Each number is 500 + 25 x the weight over its row's rms, rounded and kept within 0 to 999. Layers, rows and columns count from 0. Numbers have three digits each. The size before them is the row's rms in percent of the matrix's.

# layer 2 attention value, 128x128, rms 0.3, rows 36-95, columns 64-127
102:468486496498492480501446499471498479452445497500486471509492532536456509509507491520513478502490536472515507486505506462522534514532520522454456501506495465503504501555521494478524547488470545
105:471482508524481492480512440520519504492505509489490500511473469527506432482498508503466543506497476494477502471499480551522507506533535514486527492520452484514474469503493516493473487517446472
108:546497452489500472503501503523460538517494491511489483512495485486537488481556499471526468464485506511474552530468545474511522487494496490455489519481531542480494501497481518509510538501453494
106:537525530536550532480432483481485457501466496500474490502478474514509490470494520515485503492501521485483511516463527483522506511534524485505509462509522501488514503507550536486493525551476523
097:527530487527474505502491502467449522480502499483506497506502466442488484539525485518502461507520509491530498511521479491495512504496488502542528464489562564555460491523479473514460499513505550
105:548510508510548508465485555539490497483477538507539462506504553494476510491475485486521519464503517473483509463523538445479517499521515551505518482503535464497466501503524513475545517538529478
098:494488496504527512464514485503489525532514508511492516508482537494451540494441517535465496492514523435497508512480516537483551467508490511528476488491537494539527501491445492489525491491500532
106:474461509455526531543485526512458477579470482527476529487474519482462523529545487486469502465527529500474503504478517489522486461566519459450450495527477470510477489501507499518490492500523471
108:518483469507481481499523451505505526496532499434492491518467484517487520498481505532481502478458478520506517496512507496490504519513512529509521477492520494495564492464496518496496518512504512
096:509516481483447575532484498487554478475475524485500509496521491501509499458538484483449514478475479501509501504474519503524459545518529533523511509502453503458486507466493509511510514515527501
104:514544510498511496473538516505483448482521480475502497480479485490524486476509488492471502495493518468525468488476534499504484530517499475563530439449552489516500485507446490476502492499504477
092:477480473490492522485495446517501478517506507521510511486489481496497467477492538502523502518524506468485478545514528480499515484527485494515483456457502448489532464486485499479506526466538469
110:510554490521474517483518507503497527531470481541473519488486524505444538497505506512500555491482498484556491507522465533504500502517526468495489541466452490471474450499521510494478534506507462
103:514491478492471440474534474547498503516512501522514483515466541449531537457532495496512501527482517480502485507430531515476480502500499506500547518503496486469515515525507545492497486507465516
099:517514465491500503486505546511503539491495570523503519509481515481514507464540537532488502520479497477474471474484526517525498532496504537496515525508497517509490533449518465536470548525473487
092:478495518481486472463488545499487475496485512455509489476510525491506520517501512501494515471486482502535525492472545495486484542503473535474516485485474472508465464502518466486503521502498557
107:518519524504525500460485492493466474512498471514497456491493496534539497533520519510458483533497509541475529447514489488481497496535550523511469486478495475503525562464516511507523482525500507
106:499494543461450513545459488534510503515541523529489494467511500451503513492508567483512492494469486492498528470524497514544518500475485506511499480498501530509537512500504461494475503539514491
105:521449510541473498482518503525500505537492527457480524489523522552502465542554542499510471483488517509522507511479520492483477503450488504484512460532498516460545515489544535487539482495495478
102:525516538551504466542494515508521474491479527524497497507509559479501504505511505533487488488477501483504496546509517493527498500550525539492525498492528492501507508492497511531525519539494493
094:518523483506515512510465550517506543527450458496467489469517483497494541514518534496531512480500500544524503505473485512493500550556565472484495511521516506474472547478507491450534487484524491
112:503482496485472483511486508520531475509567472493533498508490510480492490514535537459525523481466514493458495501502501464544483466516485493500535496532522450502559496515497502558497527531507535
114:471481503490488488539475507477485481520524516487456507488538499464516503479477480493480483526503505535491493504547464454507469517521512479486573475490535475468462496511543504537497471446479495
098:494523509489478478519482475452512503499509493514469541473458507488477481443472474537519490482492488498501452531497547524426480501506485558487509501473478464504412466503490520511513533487513507
097:513509470519535487485554487481513467501516530507493509461499490460528469499483475487505512525473479491518487490504494468438469501458509480503425527477482506475518507503539533470512488544527523
112:512466489534529463533450523502503494513539498498475481491503488534528492457477487468493490511530506513543542471504507470531509525548478548519456460495467500485496466550534524502466499484500492
107:505475501532489497488490524531482522518508498529503498517505489489449527500543472482509496511516481536514535468468510455510529492500456523569524477481475526482506508515476524502504506547491546
102:501484464463470491488460513492505502492489515473501505522530466512488484482491471488524552471492483509515481498440475518521513471511483503508509498512500524516491552490523517498524470496506509
106:523479468523461492476492495437465506482500477492483501508516506536493549474503486506482525473500482490453504498481472509498487528474496490451502482457486460505495496484527525478504482484492479
101:467475499483524535464524548524512481519507489451503477509455500522515488532519463487494489532537550489480516465497489498521497491557497495465510464509507472488493516508496507513471484476498459
114:475514482504508538502512510507520498497498494543472462483568514502505529520529475547478453487500495506466521489495492494516479486513463501478509442489510509506527496469498493548466507473564499
098:469510512484492545479520522483499519486514497479495537493509493484556516489466507487535525498524529479490488516514472490488527548521518489541543500521505495527468473500483505491526460525478512
113:507523494506499488449513512474529493505488499488512501526516497464515539507537490511516496505497551485484502500479474514499504488497553453464517466509507458480511533511533479488541530522547540
117:510483546491512509530500480514451476507501491500503467510513518490469505442491461524523492474509514525494504479478494466468461527491494504427508486488492525494475484520463478487473531472461533
103:463517519508499495467465537449456499457544462479542461486487464493494492487467496497467503501474471534495531493473481512515508498491506526554486519551502493519494486513450440533470509495523495
104:463485495521502479465491516561468548474483482458491497508515496490474498483474475513508492504486491482499527528492501474511493516451509452503518542509469542523480529486542508545480545476512498
110:507487519494507450522490481492501462484470530473504472497527534500569503452448495481484512465475492506486451434523499487500498500517504471477486528487487508473500517513529485520491515484483462
110:531480466503497440494518505477500487475476499453497485505498530508510458513523509520501474466492464492507511486459444516516527496512462483485535481471488521510467462518503467545511495491533526
101:536502489447517548510466497478487472476454532492467505518500483459449479482475518516511470526502501491472521518474536518494490492456468508543469464496490479524498493468515474515469467524482473
106:507562481523481508477480495464473484529533452461508563512480498495507537483515512486514507518491501534575550480564461518494481488496485506503499481442516494473515531509508475496512503521530547
106:504558473522475487526468529548502487492516484499520503532535491549490497467506501477511510510497513464514479487445551456480503473532510515499483510501512533457521466548513513517477501551480531
109:493514463472497503459502454502526563501483476485519471509504538465464492526499469476479523540506501505478450498494508491514527457492526532481496509452437523516476488514513509519490443472505510
098:495493502495497493499474499531530512478536482497506520524509522498516492479474453530504541482524514489543512486445480468503476523506536479468484538521464542494526527475510479485458494535485505
103:490493466554497483425519517522505491530545534501511500483506511491509555476510526469505505517490498497474491512465489513450513513503475493482457503495528493474484498539496489476520494471540526
110:470520502494492466524465511553501491480582519459513499496499474498491509548527484486504525506487462480470488501510502545485483511516485516489490477481508496516536498487496472500528538542420530
114:527454515481487541478550503522510519479487571483466468499472511516534483528467481467508530505487526506471528495515493518507508567521510522473470506496500473490536469511489502526492462499473528
114:499495484485470491451533510490498481487472480497519501482553505514505440499512477513517488524518490507468509467545481479510513509507525534445529513498463536513505511566482478462546530497469519
109:454520470508446495478457483518512482520480467560521510526478433478521481502477491447533537474522452532515508492500479523495544499502522517483509499519509511493477530493523496511514477487479503
099:471495539473499498495523491512485521531543503511481537452453500484503533508470507552479456517488466526494511482502452512483490529561521485528535480508508524479498504503447499514477510535467528
113:526492489546531476505484491552531473522532491482509470516506483511548529535447501508493477524537521506443495460538492459495491510436478498533479528519520494448508516527481497523464496549507502
108:498516490496503522519528505521483500462499513509529478504532489476461525484524432464492527508472456536484489490487521513502508509500495503513500513527520464446511530485443475505509509515525497
114:494505510495492534532536497493518494458521487469538501541502525546483566529488469513500485488503500515491517546482518492542491516514519467499475484515472540532524506531499491481570465505459513
103:479469507492484485478521480499496505520504528490509550508460449500538513462469503543509549518502501522519506498501546505466490534501474453501527475503502492460506490527479530523494512508524489
102:488519470525492523518530446485493503475489498500484518469471503469495527518521548412481501504508465516496517508493482449446476521490514504516495521491507457552565519458532502464507534474513531
107:521508548515535486474536463469531480477465511500499494508536456500485513502514477532527471536535515486520460498499457470475508462538517531506508487480501516469476486467510491480468505530531493
109:481531449519486499516532483476488485534507484503536470531502533520523507552502456470512532504484497537459520541491480482485466471491461530497519495506512479466491530502503542469520478466510509
098:515483474494509492492509562469473486511508546478510512541499499463490497512488489522519472434456523542485474548492486492451489498508493489458495518445534532488485532499508518458535487499492519
103:487522525512508539517510539487490480510492530473455453472492481502532493536547467488536537498479502505467504565482506493504485477490498564549492484494471515464539504520482515500501511518509520
109:507484507477514529521504529536503505466506531502509462546486530502539494469529542486484509502540456495519520528531514494512515455526464493490540502500476497517517505531476488473478495477478520
105:507506568529484495458471513520508482515514494536519487519515494563528504499507542468478491459472511492499462457535502486523506461512473530496539503515504507487519493529518529452522508497498478
# layer 2 attention output (transposed), 128x128, rms 0.271, rows 36-95, columns 64-127
107:495521531536492507521489519522493485505531493504529496558494479465544502501501487471496531486460475510554504509494465482519513510496486495504529502495500537487471537495490494507475537507584483
106:509474480467496473488506500481464495492538484478547470518500499519496503483521509504522480505483571523526538549490478465541482523458492509537484518470508486496544499518471473477501459471550488
109:516497471527485458489505547465488477502510474513489480501520469482509471504491524496491497566502514482510489473511484524533516501477526499486525543567481490546486530568498488475495513534462491
112:497503484500465501537528539494483541497501492455508470481479549522511459499514503455481487527483480538498504522498455520520530474497486518466488489469457515509538509543474484474469484499487497
098:512450481498530530475497506548521495493508494512505488528462508497483537491487513498525507515516541499487557493502501502517491548506499528458494525500512475505516513507511473511558535505526521
109:525477522479494538561508478467501490521494500471525458464489482443528466500488517458486550496532481502492511526472485488512552470480493494477506532518500502519511516463499503535462501458504488
100:539528486526466491512490491525452503509503500486459474498491477516519472498494496533520460526489474532525516477548485475457495476514493520540504503526475537485487472506552464506512476477472473
118:551552509481485520483483465495482465487480476505495501538500550482499474537506489465459474491496509483491478473502476498477514480474480514539482471493511476502471455508491513463470480509481479
112:504471475502496520559537532531504510504473473471482503471536487500497509497481481495488487484489481490505499527477479524481507508511464486528499494533495506511523555492506495467484472503453509
094:501473561463519484470507547505479535522505467521500476526492534486511461527510542500519474457522530475477448508456541502520503501469478482524483510491515480530492463523466497513511493468519487
110:484500473501521495486455528481516495545466494528498482497539496473490509489517482486533488504490483527472535528541491467479515454494480529445517517527476547513509467488523505511506467489490488
101:492503511505501549512482489518487447479465491496498513447529478514521495546510491450474480442531513500470505496493522529507467502491525483497503524514463525466418494465503522505482477486515463
097:476453511503527484499514519484460526484525506487459504541560462537502479506540475479462475504508465516500522488473519484537515509491506498513499471524492468503514527497478446505522492519470499
105:526498448555477471489485510448498546492499494489457534520492483507475531521491530452513525505500512505511512540540496486508548485470501536506477532495471536542490480518458497500493485505503514
113:508530520501521468490530519546494503508547476547444505509518482463481470519499525505508490481493479455471487495506520503503547509471496460504517522488488508468532461507516468516470468486482521
100:464529520498511465521460465481510513494483501477498528511543505461490429519481518483504561505483494516502492507506486509527507511561520464499509513439515458552526534469515496480546500460515540
112:499486516495505493474525494511488522514463526498500529504464534458467512467443501498518537509546492475540490524547492496493498503492533529512559489490482500466513488495514512470482479453517528
105:494506481511525488436514521489475445563467484517494532465516528511515517473521443521527495523506490519454466544470504501481494463498511495457506486472475485503494474529497512514501483526480481
101:464510518475482477527518525525517470491497489514513509475487497514451540479499483513488500465489512464512467508542497506511513495545487490534519510517492501478459501518459504483498480474512494
101:526479475492483483488497540498498530529488485479466478540498479472561510462492480467519551505537490475501466523506536525501562502476492522546467514540515562520532495514543503517502441474513539
107:481524501512467503504548529495520509546513525476532457556542511509469512466530465441483522526512493483527459482569467519492506505475477462510512474527486475495501529515477464507516525519521497
115:530519500459513483477545509491514515500474486463537514456501549476542489515488503515486522523476468496491458523499484503492520488519529492513478513480502505494457509478465513462481478476493467
110:484503491494477545487478491504525526490448473493555447482488543502489502531545467509503502508501493464491502480449519528480464532491521547511480500476488508535477510501500493496541551514508523
102:515474507517489543480475493489512518475519498480477477507496496554513505525520498487522514504469489463489527514484512497518501543487550479506488484560467545525540530495512448492490440511506514
116:469485512490494537553506512499477517509488520484550501500490498567467481485457499478503434461459494514483525529480517480510530462520509526525467478505500507487486525485503536490469505492467480
117:559525461486462532472550489474537534507470481467559518497508517485517473535508517505512496482482500490457479504489479492492495493494456476524531478509499480476522502446482469504524459508499493
113:496489462437517539508488497500451516464495527521452506503518483491513486504497545471500508490561489496491488503555487501541484518485519527463507532479508483475503491442511471518512506494527495
099:465492521549527454494517516503518520455510489535488496525509497501499547524513517513529507481485502453513526498511486499496497474524510496548487528500487506522502496457490482465492517504477497
113:484475500489524479521515470556489518534482483512527481473521492459526495513474499529474506531493518515536487555504496513519499526502493483483503542550508543492492467531514479542462480477463499
106:484463475500517488468501489499495535480512466486541516479496516528477480513500521528489509483476488518492465543508473520466476483463442481464498551486477539546525484507491499489517552517477452
121:570504492486471491477514489482499519468482485463471552519490477507488474466486536476496526570458516503514492484447523487498510515508471469468506497514496517496476481520508517452498500493486541
100:466483506498525497475515455514499459534490531498478495536455511516482507489496485499496531463481510504485529507494510490485557449512517495491478493494485462551501498491498476495451475493478491
117:508522498538529541499458467510496484530514490491507501510526484578541448481444512474487478501519493517465509510523491442521468528500456496552497489536514474489485451507552524486514487469489503
115:498513512473509465492489513495504493523460529536537522476487535511512513544555515522463474484542465500479504522510526480511511502509466510560452497522507481549471504511494518489526522523518540
105:476459500516524498504515472496541505542493491495511486532513512495489483512477536488477488509526485495485518485491513494550524507530504474449500551457472464532529487478466544496501492505520507
111:519487483462478486518508538487508504514491495482518452459531507464549526499508501496495526513503508512472509477487510500520482560515473528460477484512491470474479482525481459460547489473490480
109:559547497479479518517482539501505471473491452528493441440521484465477518549485484438517504458481533498492516535489500522507516505507488503527461492515488489482537490518491490524446498528498494
112:531506551520496486492501473477530496496521485494514516470515480486529523498461519477489520522503506504463480477521497503499496477527515527510533547508503495469511527519472490484460507473493554
109:513490525503507507478523523460476495486528505490549480481485454494515520472497471520494459510494488495521494491474498492537540503496475522433531523491491527477489477519485521470507497535504506
101:570517516477516502497510485516483494499485541500428519549485534478494453519429474567462488500526500485483529508486508518515516522516543506524505551486517503536477470497504503504517493504527477
110:488491485461501532486538482483533468484496507495471522490471506466500518496506515485457455486474514527471527500520462530515507520423473488491542510506465500517513523528473493460496470456493499
113:479491464491512480503493502529481484531509508499474497492535491510531507485479491521533461518501518519507475550513490523470529503487541506502494525522505540534498518497498483481528577513477516
104:512523478496513522496514524448516529503474490496497494507472501488503479528505518476512465486500498507510475488480499515515529447458522485552522507472462445500482492504509483526496484499522457
111:504486517480505517521489496523482503527494472511496520542482516504481524481511538468482498480509460506509471482524515496480548473483546515504469545469520508499497514510481500514536490485417530
113:493523527505474529460481478498488482494447427476506485466474501525480542516502475517468525494545503507529506515499475533499468469442518509525528532485489504507473517511504504499529492492540499
117:517516508505529481501510460530489480521506449553477530485502495482484495501525491478513463489540511505495484483492492484469510528488495523537553504521516482517489489513506472469491540473542489
104:509484510542522514506489469503531548503485494500451537439522512501493515514490498498538492470534562508512458502477521499465468464516483500540478483509519456516513495481498530499471449428526503
115:492498506471510510558489456488499447494525507494462485531478484524514524541559484548488523475500529494502479477519496466499485531528504495535469483500536495477488472489499491488520493478498495
108:533522477522524540487452513494521524515539525461473462539513472504530527475500512525504529499502487460484528477484496484496473460477528527497506545522478528518498522475481501494518456485507502
119:516483538473511483494494527486475537496469485477498482485498501501425489515534495486453466457487517473542456546500485499515506470515526511447505504491465473508472476481486505469478484474487500
107:555456516464474480505495507485481517506511542494523543456503509486496488499481519526505442519492531498496535502482501490510473486465491507469529495494464531518517501496484481475483496502499544
116:495507536512536478523465459504482482516486504526520467477491513498459468503492460478479440533492508454524538495474482553474494513478494542517524499485537500464499509492545491499475533516524517
108:502491457497502523506489532509494499507496461497517481535538492526502516546475483454518487509466505487464462481523496485509482505531517473478506514482520479500538478472512469450507465528487523
105:528477511471515484527537482524450499511482563461514466504495485528450532469502513511525509479515482480519497456466536515541518545458509535513440505497512501472526453505512524508507510451518523
109:517508481486496492485469516482475504533546460499527515502445490468541491468482497467474501466480474543520474498506530480521480495479497518479487485502509487498504475474499522497480472490512487
109:554505499484500499505536486547529505491514495509485496524485549499499481521466494528492506499497474517522470481503527477500474489452521508497523501479493517514473453496531476480489535530471533
102:514507498477516506478506494507514508495489476526496509523502492523514516483517475504455488515460535515470535487560533515532541494469542527508476502536472508469528462488529505472482501513472452
110:490513529494493508470503516512485490451454488518505532535500476507502520493467507439530472464501501520517430425523527511523500512521474489463523523523526509506471484488540458499493519515497483
115:518507495508510503512494503525497474507453472494517521515504490481520508542530476516528510478442489491507499490495494527533546493486485504536483508524465526573509536481527475530550519459520507
107:478490491499497499480517471546513526484474489467495528536473525465445530546496481497533495477509494491509525482483435479485456560499499475502478489497487524491464553494482477551503499515429512
# layer 2 attention query, 128x128, rms 0.325, rows 64-110, columns 64-127
090:473547535510457528529483483455477513515481503485491525498535515513524492460527513512564466533514518485499481477477518529504541559483477523526488501525516480521496504523448549493490472503474510
080:470541517471495524548509466517471551453472474488553520491510511525520507525501534553506539517507481495470513513540521535490506524493515519552501497486481484517502486520486519487506482500567526
079:476472483472524512520447481487478496478498496462484534483522479498492539480519427505506488489555537519466491518498491476470494519506465500481512509529509454531505545515487488460553469527471466
088:490528469504492470516526520502520521522501547545533517503523490492480505528522529533539505474499479478520511507524520516447457515540499512539506501521499491526505496552491509508528487483488502
091:493502498525534500505540493462521459511518523529461483473466473500502498522486519486511533474509450496491546508529551502528515473519463493521530514498509459472500485468510460523505509515504485
109:469542488467470550508515487491470492489462517467476476520479481536478516516527488532497476497502494485483451506551489499459463507482475465483539442501531469499492473489537533475501531545483495
110:477522492527491476504524504495509533562497531500563479447515510480498461470478497510506517563499499531513507488529555506480514476515483509520514505513506484503539478495477523474471505531528521
099:505492457472519503472509507493518490479469470518555489516519493538490534476539509490470497505458467474513532511491496535473487460512470478498493473527470469532479473523497464509460482525491511
118:488514490503502539489513513465493527461493530511480451488489509492510534535510522562496490464517521492443494510462475483482535504515533531487514511529500500503483520513523519490518503465497487
106:506531516512475500530569505510504526498537512511462471475545467511509442481476492476547477515455504507521509496508482485513499480547511544508516492528515501527513476507534477495488482483460457
101:510502516512486529518484503500525488534494479503521500492522509474539502489532523462538533548494447518542535451496516477475515491530527490533469464528506460504559519505533502498517462520453475
119:559487527503480500501508554494472510492497542545501511489519503476496526472482481441503512524449487524500555510479481496482474492492508491479479527510556551487489538537457487481481534521469527
106:544546446491489485526564515495485454465499508512508523492497538436526506511512472487538513501508463504487503523502490475537481455510506504507496486506476498524499527485490492473486478508476523
108:484511492513498506497508511517487468447506464522479520477522504510489489558476442495477524523507522492517485495472458471507498537480490499489526449543527461502488439480539475498494503551519515
108:506544515491504489489514496500453489519525492474483480507529478496496529514490547523479479521541499497509521524540447480499488483494505524497545509507462503465509504513527520498520487544511501
098:542496487520523499508479490507502438516484495499496494476504488532480456518463528515474515481512542475487520486499482513514513503488519519462479517509455553507514484504530488506516498533489534
096:524498491505503480519504535494517493509480474529485453498501546497483494496464526494514508502476512508496492521495546502533482448523522465474498516503493491491535482499519488504463510469504507
091:512521453506510508490451515503504492480498520465534493500514507490515537442523491507519473494509500476471491528495466475475501503479497509473548495496485504503494529497436446538508467504501478
077:526441469493558514489502538513522507551537478577475482521510494467497523504505539515494473481519484517525496481472508491495460493492474466514491520533499549488493507506510469532461528464547527
085:498470536498501496503527537504518493485475496552511440519470571486527470504491483507510506523476459499551524478477523523483525471528495513478479484494481473469533531539481524516500565485483492
087:541501493533516538554474464475489510499480516500504520459518547483512481481497473509503529518503480484478574492520493495454496508539529528485559491505492485511455507496500501532438459516486494
111:507524525443518507526513526484481514481481493501485503486500501486526458498480508493505518474486432509482505515541449518493526489503513455517476509485495478507544489538466536463484537505535485
098:536489468515542502442464518479555491471529535525497497528465499535487506476473497445473481477473485451532530479449509482531489478453473464511520534496475480517484478496487492500495496490505458
119:471524484542540515498477502489527484471502496525449528523464540496571519505525536520470520514515486461507486474492473472540508507454476520522487502487519465449478533446509511521492530493471492
113:510490535495534523511509465474518497514509502517496483545504499405498488500540491500467476461483507509459510494486463511501496466454452523501496486534489462494512524499537509490474476487570474
106:487527520512512510472480526519494494470497526557530503477474474472537463466512501511518516505476508506500504495496513513517550502513493508477500500497545454538557542490527456450515487503540438
110:492489472474483486490487520513501488469495509525462476533507497522503456478512512487504516499487521513533550532517522528510506528477501529510488494514564504539558530526523526502440510512435477
106:481525469520510456517476548525517459477517535535502510506449548470533509512505535552481513458494501497470501527533523506484488475528505544521501509488478512479467529510488481467506497500503485
102:495509531502512496482514494484521509499502503512461505483505536514488460528489509486519499472485490462512502521527482469475514501485499500527564502490531490509440484439494539468471508469519482
105:511486450475544517446505481512458473515511479525465511496524465537507503534481526472466520503489469493533484491473556506503511498504499500463469497481514488503490511519506497517511539497462504
110:449510537462478511501526513500504521516476492522519478537476540500477514495506523534484532513500475467527473534479510493536443553520528504507487507538565446491485492521529449473514497480534470
101:484490536477450514480531499543536514484547537508473478502490485558500499501482495468488520464534506478529460484482526450477527529469543487498508520547516498481527480461494534509500513523490487
087:527499448464487555486456487477508463501478457511472498532499526491468536482503486464499524506513479493484481508521532470489453540517491550470503487489578464444441488500511479486512495477501467
087:489503475499507509477497503458505507466518489551511490520525492501555557493516449424483489492491563523509492495481480484505528481481482473516502508474472523488504530501478484509502443520513511
096:496475500539491517464506472475543528466530479482500502462510498518481467524518535481461493528499504504475526471465529484485474479492520515566489472515509491538487508497512472501495488491487484
087:469533538481485454482503528460514491472516477517449478453459482481493498491476513505523495501482470504481487483490490527513529531482483492479550512528496468507503473491498515511498530494459467
101:530485496494485525511505476506490493538527520506532469506530530535483517522501468482487454488474547494507520503541496484461464417504524507514472489490483513505460499470531539449486466511477510
108:472520549501524521513476502515493501452508473478510471471500482488499545502535537447530459451500522513474505469519492526537514486503496526502502505516519470516512527578474431518544474480477487
107:525473501497466527498497492482504500490486461506548509476489522477501516484513512481507455472496507490495518484516497448440528498505456515523499494484482534494474489456481503498536468505483542
099:520496490479511504482555454559490536509529434519509525500515522542464466473513522493482476500507512489518503478528504457460520489462542488500506462529471504502474457511490463490540489482453505
103:506517466503472508501476501484530467470470503513496528540490479513501524516499459485472533476428499470511539463484453509528514492520469513496478494460513518467537529493507463480465514524501510
108:493492483498524481493461485498534516490501513525455500529506500506553506523537473496469474480512492492453468458531490508545482490498460472484533544515504508506515464499518523456499532550503447
097:513456505541451519428540483473504486524517517527503514495450514538513462471517467452497517527496512496497490551466495543455479510499506507502496518498482531496507508485549456470525528502497512
112:498484531494474495500512394493495492472533476492502497519487505439463541483472512478464517487508530541484487510483500497477501509471480468519533482550473476448479462474511504488513490497528490
104:460501534508514492511482507509510488514461450466538526486496498492490486528477482481498535470480541474492463532563501514489465494510490479496484512528464483517494521501529468485492499575487518
105:514562550475540479458492448487502505506481479540462514561535469451479503489496454458479525537475560531460487477528489477511507479490466520478501462488479499445493476492493495482526491522521524
103:483519495470561479492483514462481462522516522535469467555490515524480506495504531512522521468484475470529505504492484547464487472488497497525498524458541496490488552525473535487489467454534512
# layer 2 attention key, 128x128, rms 0.318, rows 64-110, columns 64-127
121:505466477496521489475437487551466526507510527492489482458518477514521518478508464470501470505509578456500495489476466524473476489486478531502517464497471503517505520517476507522474466478481519
096:492464478479487464497524498496497481486563515541472497487468480449462468478477499535509461551490502537518534486468521491484491419482493451486493513463532501472454498514510522486485518507488492
100:524512505467494500533546497495489526476534515485545484473512532516523537481546485481523519509502559501495502528470488547485488478458525498519489470536535466512490556548514504480481466462472517
092:525478492456493480558481532517470532528495529482524484454541500483479474498527478482507506511555511529487556476515502499472468485468501501484504483498553475531526498565525483524469459526473500
088:493524485480483570497483493501483486480503486510457540538509545482555517505484488486468523514472500493477486478522531477510469519492488502495490511482506507459500468496481504455512489515493528
102:504505478522467529520518476508493511481516478491504524506523523504537505490531539467558541516542529513529505508486519501485488478548508514495520495556529508495523485519498448517482482481493511
096:516524430535522486467491500504505461475480504524495489491479510478497500472521496482477476495509494511541482474463514561471502516510478521501513497507486503471494489526457434502526493494518550
097:502456493527485485459470499467525510509482480481492501490503509550486480492469548507470474507526440487508551495505509518488524466475516499514474555471500502517520520476517537485483516519525474
123:512516493491548471504479527498538488509493502465475494550507484487492502487476489463478502488505524492505452500516483511537472530512475496478508489505469424472523480497511485462476494509532503
103:493488475512537511509533487509497494537473532480537456485516518510490503487520524511477516471499468438491528502524506507482460499501507550530501499458533502516457515483487430502480486517517515
100:508484480510528551540501484507484468492462518484491447527521516495489531468494525481533509497525524474521547479473490472536505492495515512479485488474517511479478485516500491510496468518504517
097:512477493514464514475507500460550472493490470474495512531474514482493554500472496455557493490495489525533511508479529446537453511516510481497490472498484527539531479523477551481523512587455505
091:537519533514498484485483544523493522549493487535523494540527484541527462490490464505479470513484495534504469549541510546545470483533518495517443477478519489462503491479501440505495489535500514
102:516484494427522529461511459477476524504471488492518532503456522478503509448517488508486477502549493488488493475512482462500486522486492501525455523474503492506500497497478495507473468493504505
107:486506482516522460474530523487510528532550461465538498508502517518497523533465493494476516466500507496496516450440516549544446521538490524508479530517521499494488467509475501491506451527491486
108:509469519466493501502537484487501524508532504498492513517498517491465509501487473547564520461504491510554486530509486480541505493517474483554495483500513504496503526486451503484514524507502486
095:448484510494468530535492509487487514557472505530507464525490502526496488482525553534531490479492537508490488509501471501466496527528456522484570473467493494430476509528506535488522513529491495
100:529519540494510475527518533485446535508511494486537515421505481553476574457544470512535485506504513512494476490513493561455486463476497499458497514518521491503497489521497547504489465486510514
090:500558495484476456490499520501505497498500516527517544502471512531513513509511473489475489481492480487487486512503542522497561516493491552540485510488483441492511484518480536462521495493496531
098:501489539490464529540578461500501451466475486515442533514486490472539470538476510502493495479530530492498511496501515495494510508482504534545476498490524541466521511496495470491446514503517494
089:534461487511453522507515489488470506478550517517490479493517485514486530507454474502529497545532507524541467534486536537527493514510531498494475474522478498536510502463480525451516483497522479
105:457514489525510447504478510516491497528504489478485498528463515475513481526486514467470508487480472512482502512463499500548499536479471531494508531497508512471468488465557471514499500495516524
097:530438531487548478512503512460532492505456475496504500500491497474498480512491515468524463472515476484528536505476471493542529479479471486512494522522476514508542474508531481509536502508484515
113:498536512516501441473482507510538497503471465499494476562441496476498494516472514483478516471545494445514483494525497497518525503489497505524435503501484506488484443479534473514512504509509480
105:453472463526504459478469496490502489463468494455525473470543463498504561514479514484512479524542485467491465498505485521514449506533502507464509495497533525484487503533545432506511492482478498
108:501459512443510493515492471460503482474466545517531491488516468460477493498483478515511465482461465501469452486519473513539475463485526474487511503489456522502445504541471535497483496481462493
097:493497491524483520488503554539504462475485537483519479519538488496513502459487497516454481492482488522498513475462501478521473554485493568479494500525473524513459498518501506513513465491490476
111:463532516522508538471489469506504485479461478485491503420489485526483544535546511531517507551523463490538515523474499513470468524517494522500531461473497497485485497509481536540466549512476522
099:464516464525509534480514482499524516500497506462485437497511501520576484501493473505477499479481501505462503439502539489503515495450495521539482464529478552503491507483491438513516492466520492
101:479495549489425491470494505494483464512543504504518507525520510501485511481489458529471507428507495508445537517538521511468512494490504548534519511510450494533540511486480545507507505535555496
099:519459530484523558507464470514505503500486492501494489480525479507498484493491480474528494505524539466506548503548499473538528485518490481546515506473501517529518504509527540504495468464489484
110:522565507488496517488523499480520484504498489473486492464507515492516517533519527507540519499502521491484540515522515520478505487499495478478482490506507518490487532523471442535498488515445483
082:504512491513514486489496446563502469506476518496449524488495511487471492527507510515458535489510458493516495493483500501492546513528469514503489529506489488488488456523492500545543522486463463
086:515495516514460522498522548504505484511444479462512488466493519494509525512484480482547441499541532489540555520513518531486500466518541506491469491539533466522516523513475516518495497510495484
082:465497468504490463488466487497508482476477494483525497483507465521469529498538510487526471493495515516517496523509523495520478521483485486460504497484489491476516497551470521443499487505503499
090:517507458521521514494478504545493501498507491509493472500502500561460509497505472505465507490489497520488497462484471512525517514536485503488486503471523547522544486492520445514538530530518481
085:499459523494490517515498504500508486466486495532472502513521465494524469521458488515515457535491498522536502539528508509470434478470520536503527475513511453525515513478483550479514487474561469
099:506510511517472465554534535499469498443486458543473508502486558489504463504516468531457516512517525492535461557510475514484499474504481516521500461541493509504465496518477502472549516506495517
091:484531503468525503483517482465501494507483448500522478517482478514488533500480550486499518538520504503520491495496465514476545572540499478562540509459550541530486500512505498512501536516527533
091:486494459534505476504502513516513466528522503453522509480459526490486472480498507474472531441516482474497466510479466459514515466469491454480478514501491461499493499514504480519504538456539504
107:496498534445478476446514509500528519476498533502476502488457522515500497549551484488505476515469497527560503525513477518493499506468521501489457521504514506508494494515485478481523501537454471
102:481526514505501490500511477488500484534476470474457467520508499491501515498471527522503545539550533530563526546529536519493511493500515518512490488462488476491547477493528440501501494419472477
114:496471474497509498527531483517497479488508485506527519526512488484528480512547505522509490494493477508486478531485474525508556521556466521523473490540467503537534523494490499534469488540525481
107:520505544514492504510511477472487472528449462488517495480518501512484515514526505500481515477502508502457474457484517498463442484490511470517538516493495496527493495491457480504509468499518531
105:559460516486480468483516528490488514531445452495504475531511506453535516486498518484478552512548491452521510495482481505497511488462497487496452510491510472468477496515510515493528519476488488
116:494512544518497497543511495511494501463458484509521508520487478486510509494505518561463509527519510439510460563531569541511497493472505505526493473494482514475534529512501501471491507469509516
103:463547509498507492502476462524561574504492504540466508478490480515529493540516462472499493499459491488499526497505505464512510497523500510502472467517459488506508530512522526531483510508490517